Weights of a small transformer language model: 2.1M parameters.
Each number is 128 + 24 x the weight over the matrix's rms, rounded and kept within 0 to 255. Layers, rows and columns count from 0. Numbers have three digits each.

# layer 5 attention query, 64x64, rms 0.227, rows 0-63, columns 0-63
099096137133127079121149118124144126152118135130107146166121135158075146119095117137130110127111108155122117132141103120151105128137179125142114119116195120137108110153087145134170115147097118
092165147108123136150157151163169117094155100101154099138135144124155177127133150108093119132162117111158120117128145165167137126134134130152106143158097129126179149164097165119135163084107101
119134152171124095114131156137165136139155092144155113161151161131109154134100145139158122148106135120134133120129128127128122124129161108132126137125156133140115172125123130168146124166085118
169112122101140093124129143144153110115115126141129143163135127116115116128120125127129159146138104120118127103114104160155164131131107096090127118151144131107083159100101166103110181127133118
130134168147113111115118110135160152145131109126132112151158095148084095113113139150150116129100134129103117120092123141131108168155167150138164134156147108136120162139154117146169148169090152
092123115143140095087088110156150156148089159109130167120111106184123100149138161144179122137098125146153102163129111138169098118137162174129137099119138142136136149130141141162104130143107114
107153178123128137098100122116110175169100141116122111125140108134119140132120125127142128144118090078126116148124088153169153116126162105098153116123140133142112123132132106139104129136113120
131155130143101136146092147098161167161152124129131132102130118138131155118139164108122126104137104124138138072116111081133136129113125127101100118136154146143144135088135161144150150127129131
131125140166122151096125125134102157153149141135093158146165108134112131130118099115145100099103145099124103152111119148132139131119166164161161093119100111113068108152133072181158091177137128
142140135117181122127155136144115124110131147098099098129160170140105147158108142094122129178121170189119080115132120141118155088159159099095084124088133083149161080120103125165141121100155142
136136091140113136137099098104158071109109110126149052160113142146102127123161163148117175107134131154123149106120121113110122166119084101117105106141108145120120162114142123105111159123180097
160114138105102154138166119166144101134111169111070144115089084081130080162122088171131154094153130125142133091093135080166092130127106112122126144084100108151083146110124171085116123119161144
092121122124093130136154131122125091171123115112090147114137124140104131148127118123111112142104113136158090143130088123134137150135126090118152191085134091136106098121147143106077113159148134
116137173080131166119112106123092181143100183156109133156123108090123140166148107124090090084112172142125102107172148101094146117106170140114104137141092106137098085139102117147139084143121109
113143129131129084066126113100135172107172067158117142098106136096142143157150155165164114157113137104133157135137092131134147173135174103094144095098091168116130126146190129149123136134111075
099131182116127126117144123102140114172107148060118106102159142129115179154150130102135156150137106096124141171065141134160172086143137140167121153126135094138154156168137158110140126128123153
151143085115111134178155123131051113101150125093161135133135139135158134126137112117078144111144098125172087127129137123140161128126058106110112154114120098117153121123167162057091137108137151
149142120130136120102156148080109112126161119131144125123129140101105128130169117135052150090139115139155137112101127134086174146144090109124150132132137149132160127080185111120098133169128124
124129103098117140159170139105099097096156116137127119130113188112125129126132123097100164120142114152111135117132159113120147093145095098114105159113146122133151135144143154073134127079148127
119154132106133134167109123114065117140135130155142108121125108102116122113125102112098117121128102154108147147145111089126153116125131115118128166148117126143099104142120123085103148116142134
124132134140118108108097151136121173154142104145157152129131131165127154097114149142137132127114097074146169117142096084110114079143178122105123138126130147132133149128134141139119143083112119
121114145083118122127109143146122138104102134144147143108112119124141110112133135107133134125131086119133160132170135133141112121125112127118122133140136146131128137166102140125137144057119168
112127139114143106127112169120097103101134086140154109118119149118138104119143110140093147151115106110141170117122119117121093128127130087104114159133149135136137116137136132116130160122136128
163124121139138130116161095110116132113121166128110143127137112117102141125127148135135140140120157153124099140138101157160126101104154138144103096111091096113106117156116057162121126146128166
117112130134138117087118158139120149128145135108120152124133142105110118128093127129160103161126132128142140170148125159156139121149141130152174119123135090128092117113139099161085137165122145
137116163136122162115187156111166151097127093124132180059115124130153151146134124096090073138144132181142087138142153117142086147101141113128120129154149133107137158124161138141181071115139103
135165134144106132117111190134128094171177126092153119170132110163100104162154145149126078125139120111138131152103149098111164121154118119128145120113140134099144143132141143117147150168129148
069121168136123140155112163097142124128175136109163129098158171180126125118081141135153110151160149088118185115075087155162115117150116133171100094146122089147136161144195111138158125149145106
108091095144120094110152093141097156124149146081091155087149128160154109158128114146104068101141116145130076184103162122088116109166104130189118170107088097159108103095134130084127106105156135
097139179134137127099131171126147181146162143095121122106173112137117101124109165104142081128110134101147083124114161159158124138138102110118145112102114124168146129124095163125147138133104140
118131097101116093159090105151123141165148140147152137194131140124114106143112136143153120135137110105136137120120125133075085120127102066074113112112118186158147123139137136124156101122134129
139169102117142132128108117125153061104128159145130111121089115172104073108155115121142134107158093152106128075147116115158118140101149134123112169147153147111148165110151103156159107139154105
147134159131118149155094144146110177096127083099090125126141140169129117131136135126131104133134142098133094134132088130133153116135124097127131141133137156088155111147144149125171145120125130
115113126102168124151139156140157139109118085156133092131102193167095139088107134152099127130136149118147095097110102142127111096123118122130115129148189136113140140157104138112173154114133146
114114111139114145117187120097088107098107172125121164135133126136131144139141108135075142115132121142122111162111160126155144163166096143145143145125068109123120118106149099165102105144129124
084153135133153144111114139130181128116126105105148156105126091125145138104106118148131131133113136119137139146174131106152088139100167110116077113122138131136145126137162133150146098131118162
092126166116108116109139122123180154154093133117154129147125127115120135134118122106115099165143126119150123111139147130133118100127167119137126131136155153129137154113145121155149128107109105
098138163157120122085136161126166147143117141101140166179137103131098131122120121137144110116108171100121136167143130127131122111114128145140128104142110118099092093136168107185099111175090090
139150093131119121094112113113115170115129110119158157115105134108164151142115131113138133090132127104123168113206130153163148159087115134135176115145128148114113127127172144117113118176127068
176117095134108121119119131127097080063131100166104117154105084105098141110136111154157140120139107122121107091109125124113104118140120130150136117126116166108135109146131141096152104144115083
117113091137150112158141122107167081096127147159160116096129162133116107132109098126107173095119123162108111115112105148105120143121115111080126092126130120163116147135114129115110138089168113
110170112126136138116155087113101163178148100117157137129124135172143155146131137113148076146151118135124141096144138100142123118108149117155106114121135133141124160134184127142148131133126133
164116191150142127130115158138114131109103102133113152110110100160117083125114124185134122120143136131154106118097062075116109084133113151090091158124161128153149088122134165150114156186124140
128123137104109140130124181086117136084126099096127155153157136106116125119135125129159111105115175148174163125122093107112137127085123084093144113139111163140098117171128151131134169162115122
156159142137134128124126092187159103148124147139142127114148135162116110142104154099159134157136117137167081086154104095128097052130155123110097129090155124141132167116117155205134094115116141
109129131123106105124139147101129110162112137148143150091102158122093101107079111144147166126143146164119081132092156062116081125097101103122093111128123134161107142127116086162134110122120159
122145089100166155157132103102124106113146138119225128162129151140116124121144116104112102178120177212125143155132158171216151120122134136130085147130122110118132140125150091140151131094124149
093075108130101136123096119162087080087158125132131127169119125109153117131151126148092156121133135135149074141111145099163126118146106092109097095112137140100151133122190138121148051102187136
162118123124138123152146155114108118084117143144105122117139158120137093107122091117108153133126121143145125154120103132093109143131142124072110134136111125163132144145121096063098130097144122
139122102123114146123149131125092117122139151138104144110125136122137119145148106093093162135154086160144137158111117112061122126141120114097133142120093118136115130134110122071111145088132101
167120109146156156108072116137104161151131138111126113155130109136138122125141160152121119104125160112132118140162123154147172161118111157112170101114136139095125113116150124163106118128119124
109122104076116116139156115164168096110106112178114102109112170151126128124098107128114121129149110097128106091101132140108132126161142133134143177133155123127158122130085141085155140087101114
128098105106103109152126163128130078102143134157106132110116138132152084125134105105138179126132106152121162119096137124078129111125111105108123149125137112115141151146075142085117129093152132
095107118086112127114110132139145130163072133155157109116104160117113122125108144104148135124141107103136141143148173135139138130131111142110179141130131156118170123148124106111120134071123086
121130173140107118146125158104159121102109129096126067169105122108128122111170139123160171134088146147121141092124112114151128112135119135160112121136166137151124145152074119101147173095115100
145126158142136147120118091139111163140077155113121138135173110118114104131121174132130136119094143107128124132113097152167164100142148177148127110153102146136100107114143094152111141158126115
145165125146153152137153138138120132138153138083110153121167130140106124146126128101142106134135202165138109128123109080076137112116134137134111115096099146153092124147142096140127163160115159
087129168131111135131129127124129143157149136155168110109123096135072155105120130148131135153155178134115131183142166173135119129134110160143154134114121171093122092135113079159166163106129144
108127156144135145183141123147144118111108136137117114122143148092131121133118094077156146114100101113111067153119107109092116144165122137133122113102051141180119111132112128125076154129157107
084134160125137104137078151114101103093127091124118122151151123139139137163118100068195123119145117107091134122140103146085151194142118139158144127130089082137157113152153159163090158156140076
135115135089089100101092164101136187150104105138133149184129141084120111133106124119186109121110135079148125145137112138172101120145126107154162090092139147141110117156164111171145138110077103
079135130142117110151178131139158120157140106132115110088113176100104135128118145110114150150139104135127130103158167110099124128148119105114101174049093088180155138129151115101131138154167124
092119146130138093168121144184163142143154170165160141163106169115117120155113065087113167123125180147137102166119128142093097094176140109108131143122120165138151137162091131106132102070141153
123104131149123109147120111122137153126167139102153109120130124119126125127165120133114094119121165128097184102118145087116137082133120170153145188126167115101150149171038149116165133095153141